Each number is 128 + 32 x the weight over its row's rms, rounded and kept within 0 to 255. Layers, rows and columns count from 0. Numbers have three digits each. The size before them is the row's rms in percent of the matrix's.

# layer 3 attention output (transposed), 192x192, rms 0.0394, rows 16-32,79-95,143-159, columns 0-95
115:080051112116130108140143141141138152126152126125113106146145112122050142079129093125119154172107135190149088088075115143131133128168100124137162120128159085155138093116045174114112102139127168152110111160093181115097070076156129108136210125146148146159195159147121151149171139098122128129
105:150175107134157166150085122108099128130125116193103172115124077147120185206097158090164143184190141122138170108133048128080107154096144183188107140074096181093140111131164116093124188108122168113132118114144136143097111112146148145159117125107102098188118105165161159153114135181096090179
122:114101111169150143148197122123071114153166108115136110159093129093167082103108110143133098157106217118117079104115158110236122078200136153116167124173166152175145138138115116097092092120129077148099095119134171112119161178116109120142110126189169166106161093108131079147168125074080131096
099:091153148146169088080104151103112143152153134103122130168190142121063137127142133150131128135172125148172161094137064111160071134116116118100100139102193100116133163046144084144207124153169156152087126121128177156107101102163117094106165118130142112122098149143129153086119116088143148135
098:139147136144137147112078082151095107108122161087152117016150176149097181087094111057163158152096131165108124073103125123090119143133129128124147112088134133166115112104175154064153118099103101116147114142132075130114108088131166127155112105093150074155177127138141148130136145091135142071
135:115129134160155087123095097150094105171148145162050105170187187120116178127156132124149130151195179216128162102135096140144151123130080078107182171115119108133150110092147131151132141084141172139154092111087179146139101170127078111143123119123088163127086188087114093143129147082157123143
093:101089171092102144148182039120130084111113064189168140092095124131130084118129113142099100086113091118169070151114177148093187126121145145165112091139101140169123095153111164103109115152110062082140137159189067137143160122134084112117156129143106148155151091091120143139170155159087080182
102:105115112177147146123061146106121113141203134184148172161153113144029166086097186058101091131149115171121117089181105129071086184107111159146133183109161118139103093131118130138150122144100164144166124116136125140155099080188153147168165135106097139096165206173135169137162116115092118070
117:128166096159112139141066138121157109145100151169110127108150145100173167202088184136209167083143118122126164157169114121141144168064195173165078131096110184106125104103112041143104140126142137071161096123104097160103098165091079120160105133112087127111078115118114135189130137156170143163
092:100157082142163112144077108097093134144157118140089124089155133165111139105141138150148143167152100201145126078169174119119090121130159160169134146059151154078068108084142154163166143119151152121122081132107190142106112081145137104103148142139109057071150186120134093147150146114112103154
102:177060159151086121105090170160184093158138117167187128135123090105080070134093184189096098152112143175117057120127185091149140121160092071094191141145146063151172132085083170156157101110143158141111178124122100148176132120108044128138103126133164117097148154139121108118147055117094143102
114:071129122128121104091107127109080094160134156158131076129175189094081118140102139070108158057118136189155109157099104116144107150121144136093093093163188081117141119088105072079133143107150109178128133160090167161111101129114094127155211146128156120120131027081107162118119123127166169093
108:079120088138117109183039084092116126064148139096138136053133145161148157145106189094171144098104107174109157104162142176129180144095173153211136108087112183148087149151147118143144128147167167082141087109111108159139056133137124086165105139114139141119156153116087097179119194151117148160
128:137091172126077101144123164192124141049131153049112109101128119117167102099108116083131163116102120138131079090103198106102171062156125096130173088122133118178119096153121148141175083147090134157139194202157134103148153085132149120178147118090187095096179119162133081115133111065127138085
097:137109201157149149117070074139160112088179075117157120142107146133041135100096142110040134097153099120101179100188158126086117141191166088099169107190162111117063108111123104132180107153134061168154128142149139110144145136121150098154166166134160147118149101106135077113173138149167146122
101:120178033100113161133215067072091147119120126118130139131090127119121063119129108128147123098095143095143145144139157150184103103096158091131145091136142159123136145179148070058166138166149157182128102142156160090121138119166156123158120126176154164167098088054116116069075094133088107155
102:103107092098104162148089064113141158119098127099123145090117107158159152131161137107120140097099044112155176171143142160075139144104188070199103110050083165082099130181196136144098116161081159121165137147140099121123087079140133140161143137120090126112124165151157111137147175164106146145
097:136100151103128092136123164123169149135144120137162098127065101142146093121129203130113125121141160127132078105161146133124179169117067147106196124146098121160080177165153131159134136121117162109182061144105112151175085146097076127093177125128109146125145191049122150122146201146130143157
078:100107207175136155134131096136121113151136107174045124144124097098119173141142155146067116141088148135126152104204113115128120073136119106108157154125078140183152104063107107121159132117149142099086115140122132102130164126078173134201130115116109110149139142129161063151139158133193139100
104:131124103081096134127140125108140123088104166077145116102137117151126102121109109122117118095137183101112060139101168131150164079207139084041215120177128098169083141091131191178145071140139106167108125108139142147184073143120089099144129141193138106077139117098135112160168168136178119123
094:145122100078104135150096151122158147099160148130164117181113157137108137112119095078142123177196131138134199205135122143113112202114166200095191177105117137184110109149104132157102076084104109118120107111101095150106096093148143076092208117163112146160138114057068152145120192087099103132
092:144155140137103125085141105105120137091087132083175141122156114162136173108162125097101162151110173132180150125092163126132065094109186054107090099108169161174140140186142077119125073103176107171105172120163112170139107147147134124145112167154122116065083115065156149206123132170168101175
114:058102123070109143149095138113172195102105166134115152119124083115128139195144148163145143095142124106181093125102153095141185135175045160145167147138123107200159210110192180093127148169107119163103023128141123166178118148172161110061150116129125126130107106065077136133163166144156095167
088:104138122069101134160041114133121138099141158063180129107147117097106069112208147168145151157109133141091113117097130121106136148127180117088094113105180124121122135132153139131088064129135099159100158160124123120106126117129134123152135124148189125181100118104115101100128172158117125153
108:160080184141197216131127139130131100143137127178119161110095115133103102118143172170194067100107128109145071084154069070096165123152073142168131103113106125129061167111102151116168138174119151098105077125155113131138174114144170156096090086126109137139157131194153094086179126123116115179
083:136107181149092115144147085122122151162116145110106121115109173114157157159118125146058140083125156130081136176183175130100105128084133138158102199119185109109172119110160108186094143136113129096098158085152132156140136184084065121085138129109124088079098144091146223162164108115150118074
088:123079072136201154106153158154130126097131168164131125144111155127068094076148088092091108122117134158096165116190148154130106127146151198158100136133114085178119104108068173142080054063133140099095141148123140175079177103113115116103125184155172110151134158193122148177091139095110109090
109:108138055086153125098153145164096132094080162102147165116146156134169143114165060093084202154132122130120197160136190158115121146102174105046101155172170092145143084136134073168101138063151105165107190116128089137156113166101092122106140140106131151061111074122091128134100165099145143138
102:115183120189109107172107156118056126149124184118076157120216131129114167153142129161108102141128104140044098102138110137127095181106130094166108115101132115073104141098154152122129107144159100160142128087096173106112151090150164168158095146152180101091164104143188091093100115078116137104
088:103103117164158104124086150106080103158109150150075146174079146123104124170196106104168081187137088143102138140136107166104122180171116149204107162090189112122159168120143073131076096156143089157100150073089123116142151140125157155115124136146141099098106130118147154102086151108132106102
092:141116075113148166135159128148194129154130125104222126138099106114081118122169086112156170112078155128123105174093090158180161113215166110129149178133077140152177111128152119137136142058202076159093111120181120114179127146130038105079110114099148129113088150199117125154141226113143121155
097:094083137114097125158136091131122087159115142157109085169139114123115187083195180167163116145161071139181068136065077135125168144153154185124158107153095104135160142156116090150076142161160125206120050147125102174123142167162105097100142081146131159152123148065108185120166195140151079118
094:172102166122154169151140079182094136152057123102169128132084140111125146149182128132247080073138115159132101129099101078139190121115079162169089165112088109074119092112118132136113154160153130087139126144114120127143162106118162080133079102116107165180121154119130122091165101128123096171
105:122078109092169203138112165131173170104092124152129122104114139111148101126104115120154127115134126143165079127090075036100149117166126114080152093102097081182141144119084157087123185165103153092137110154154116133107168101081125093190137141195141129165164159141103159127149141120134130195
095:153136174058149151076140156137153158132161146062100180123079134129138111126117158119117130059156163097169087047168171100109153113148023127092100114156104117121147126138073133114117192145090147120185086116129178135180138156100123087070142147142094151079128107134097162126137115115100169162
099:160105148173164143123179067175110111157148131126155137123152185140082159112109162128101174122134084131147160146186112144114130128101161106150134152088090172137141072112120100204101133090105148115162117122159111116148083152119084163163152159172161118123146131148140105182114121146163105091
096:096190135065106066140116175100166099116161185112052132147086089129115135117111081122109103110161144106082101175110175143161103120160089134134115102176109062130127116143071144143124122131133129125091204150140138104174139151128131129112158107128122112088078056137097114161097111165159149121
096:166128162088185155094120119120127116131178148144156146145087126148143135133091099202147151066128124106167111148115161000076185163167076102058130143068096130134168155094048122111136159035099133123123128163169140143118153110102076138107152107125093116128087144124111148110126109126157173153
086:171125157141092131125171131167091096109119156064127120118114172107145085143121113146130166128122175120141149118109160123120118123109108113103108090162101109144189129151143058141095166126233126109147071126147117122111088113062109141096122116142131146052109082149126120116117141171110127196
095:121118099112129151181133174116081157132113151110095126116137056133152066098132131154127114085208104143167088071093186103135136116173093136155130152154124095148132122111138166079132161126143111145136098182152141103140179097202158076083115129139180080125060128086089115078151108174146141166
087:181145104071084096155143117149103180156074107122139115118093088160138154091159173125089116098087135124179067142099147075100184118145109072106150080165104107138165158150157132118123188116133101168126100153136111159167120096170093128094147099141110178127143135104116134095078117179124117161
094:083095045128114086179113105156120159090101132177105165148140056165040169120168187125153112098180082098126117107136124167153081140069124125203105149129161142115092104151131136106098122142127112156153141135106086075085175132165142097103172101169116132186140105209165146088115151148159109137
091:074087133119086128197136131098137122122093163082095127088140142092121099117106129130100118122132108131078130131163093152111162153128158193179080173135131191136144101123149095185084139126163086146114078176153122029124120147140161076129136142139171133190113136136140145157163087131146093073
083:048111159071152116115167156156137150088112116153124118174090055139114154123150094118076093129077136130099115160138129144157062092159161129163139126100123141116063152149110227133140103099133096089125145189151114106108119119188112159132154162147146124139089167154161091096132116111132132116
100:162119116165108132127128126124133096076133095100195128101140144109137113129157062117077150115103118113098167099214155196135101160125159161063125142170138112147120084159138125178175099084135085129144151179143109073158090106105125147144169187160097161120138093121119046137092123115111119120
108:101110112164109144209158144170109140138112125108190115101187204134161065101147098137155076151128129170105132094098029142165051128152181119127143124076118157112145133135159135115193078098143176152143153101122112084053130104125166134209047111148144136141130134144129157099141126099078190083
084:152051087117105115157094104123140161143126090132127080151089127139079109051136102104092134111112101217164095135112128171112152164160171150136161147126117178158114171112179125129153147134116112153185069155119094079167084111119155148147095174219163206213117099088120091090098157121090128125
079:172132152176135137070151148170125127135136096137107103190032117109078082113143065121067129128151113138127120165209099163088176147124119119119116143140112138171116131132087155085075150093113052104128131117135162187143172160143083138113178192136133130115102116135133101103105111097160095153
089:163137108154140067155112116101167051170130140143092126133157179111076131113147096189168104136134090115067219184129174167151125177152142141141068123110144071079161127117087059214079146075181105160098164085082135157104152136120113106083095118129118080153117133135150151158127122135124125099
106:151125140116098135166118081144038123148078100132091130143101110130110177124134185125153091111112121100102099131119108144129135147040101124151126204129077133089167117122133100129022173134113078098118129143089082138085135131149154127101149112104099121188150111170136167146148097159190057136
088:114171031074109186089102175137089191102149117093121153170116049150087112132153186134118102164171126070163087118063095131141123094131141163187100157160159117127126122139087145154130099166113179147127087135166083109106167097143155083093107149103133104199190145159138187113132178172095137147
# layer 3 attention value, 64x192, rms 0.0415, rows 16-32, columns 0-95
107:168206135111134071165106145146113140157151093088078120139137131137161103125151151150105123125113188121151088150091152155096129176110146153137130123098147088076120130171085188128121103133151119142069108117149116130154149110224124123124114142065125135133102121087120171115161169153109092117
095:165058124140147151117134032187118157170154111139118183114187164121165127120067209109175149098146067109168160107140073079139100121163059101155086139111166110160123132123180111155097177141100129069164101124124106153081117129118115170078160158099156100156128156100109135063064130120119101145
094:110128112203151162085171121200110086188103073123065125099071147143098104114159130106077106169103105143080111100171103163081143154075129156144111098127173119093148061126147117156131112216134106137132121129105104068119106167158105158147137112157185162112090102175146155073098157180148103113
105:164146147129134128205095101136134118153121151144147210144201144085165137068108158119150100127126096140139081079103136136150145145209111161137149132096106092119095065079132151137132150101113139093158146150104185071139117075088093127113091071103083101140150126134113130128087169133117056069
102:142116092152142114128135138127128115117152077134120153148185148139126114176100142131143101196106137101113141085098132076122076082127130123110107092089079114125127161070122121126121153088102117112161147130129137116132129175112091104114131175136143089050180172122060111098078135118134114118
108:120135068131136084141096163096115112078135114118086104112152114077156127122123134097180123108079131089136147098085128153124128063128073133157151155096144114111122129153134126136150129134066167148117130105146148084216176121133142129099079146215164082169118110129112145121130147081146124099
096:135129118148127132087103089033125163160127094139139152103119102116138122167155072139105165104145092136101159149191141123152175148198080140067093110063121136154158180139072208136156161139117130186090105133110181103130132075144097127135117145091100155116147136102139159090151070065172149084
098:119073173115171146109146104152134109093161121109097156146141092124095161102163079133217174171065121123168176104110139147141097093162131094166108095121132155069099110155150150136126168113126167174186122124111124188156112171149145173058146100109084108170158209113166135136122097091110098161
101:107150117099171123076167102094163076155144106150143140132161148089145114097139162157119128113146087103109123180118068164103197152136115071092145094160083159133146133135168105061196135157113120163146112112144155131160116136116109129149098125190098153170178159116115118123072154096122143103
097:070082109137143097133087177169135114158094171172122113198131132112093148142112158152144066105166155137105142094078081152088117114150144132158085110077128181116089221112156132080111123116097146103097141119138120127145130112105106134157111141094135109150134179133145120160152128135128164098
095:179105117120172216121097070118149113151181150125152133125101096110109143134098086101094101136123105111113094149064137111039131140135142196079135176109169137172133097100106128130140123126160161137063169142124108142086078171129127149046173158111084123147089131142102092103130144177170100155
102:147165155134188182134131172133122095105109137091117129160153118141151084134131098141143127174164157082059118120137169071156183122128145121118143141148156122100100130152096157070140123132113125107136104144152115169100149130181109145095144133111103142085096184197147149143155107128195116142
095:127096090090157152098138090080103082145104102147111103139134142039059152104113208096096103160125138114093123120111147060143092135128120125145057186126092060120144145134102147133089119156140163137116091118107099129114179113093130121119101131154131098116146096142124140065118142204078234108
100:116138125146087185071120175084122137134159159183114121134157112129105060156092143079137116142143190101157113110101116145149075118056124072123128146117131116126125136096165226081132141106094139084116160158126157089151135105124142191168098181159112167106096076146114111110143104161139155158
109:113074150124096100159163132127134130160192118178121124160152141103148092148129107151189098164062160091143149099143129123119139118153173118072146119134179146162166116090131121116124147093109153152183116125102142118190164099151054181122180142123166158111116123095140159131172168149060072146
104:171105107152113082116106061065122125151184131151106166148087119211157131151147148186127102091152144149142117194170162126151116135127101138114176125207187129080088141054154119105121146120139152115142085148064123139166117099176159133157135136131101150108113057146141124166137138142141110093
093:080148085098052135170151108098151129109131119148067096126110156126142147046119155197157147154142117083150157122126134187125161138119108151196161137190101058136107114141109119120085162142111127149126111135174182087099133175107151142136061135139179155065138057106167136173108137171142106097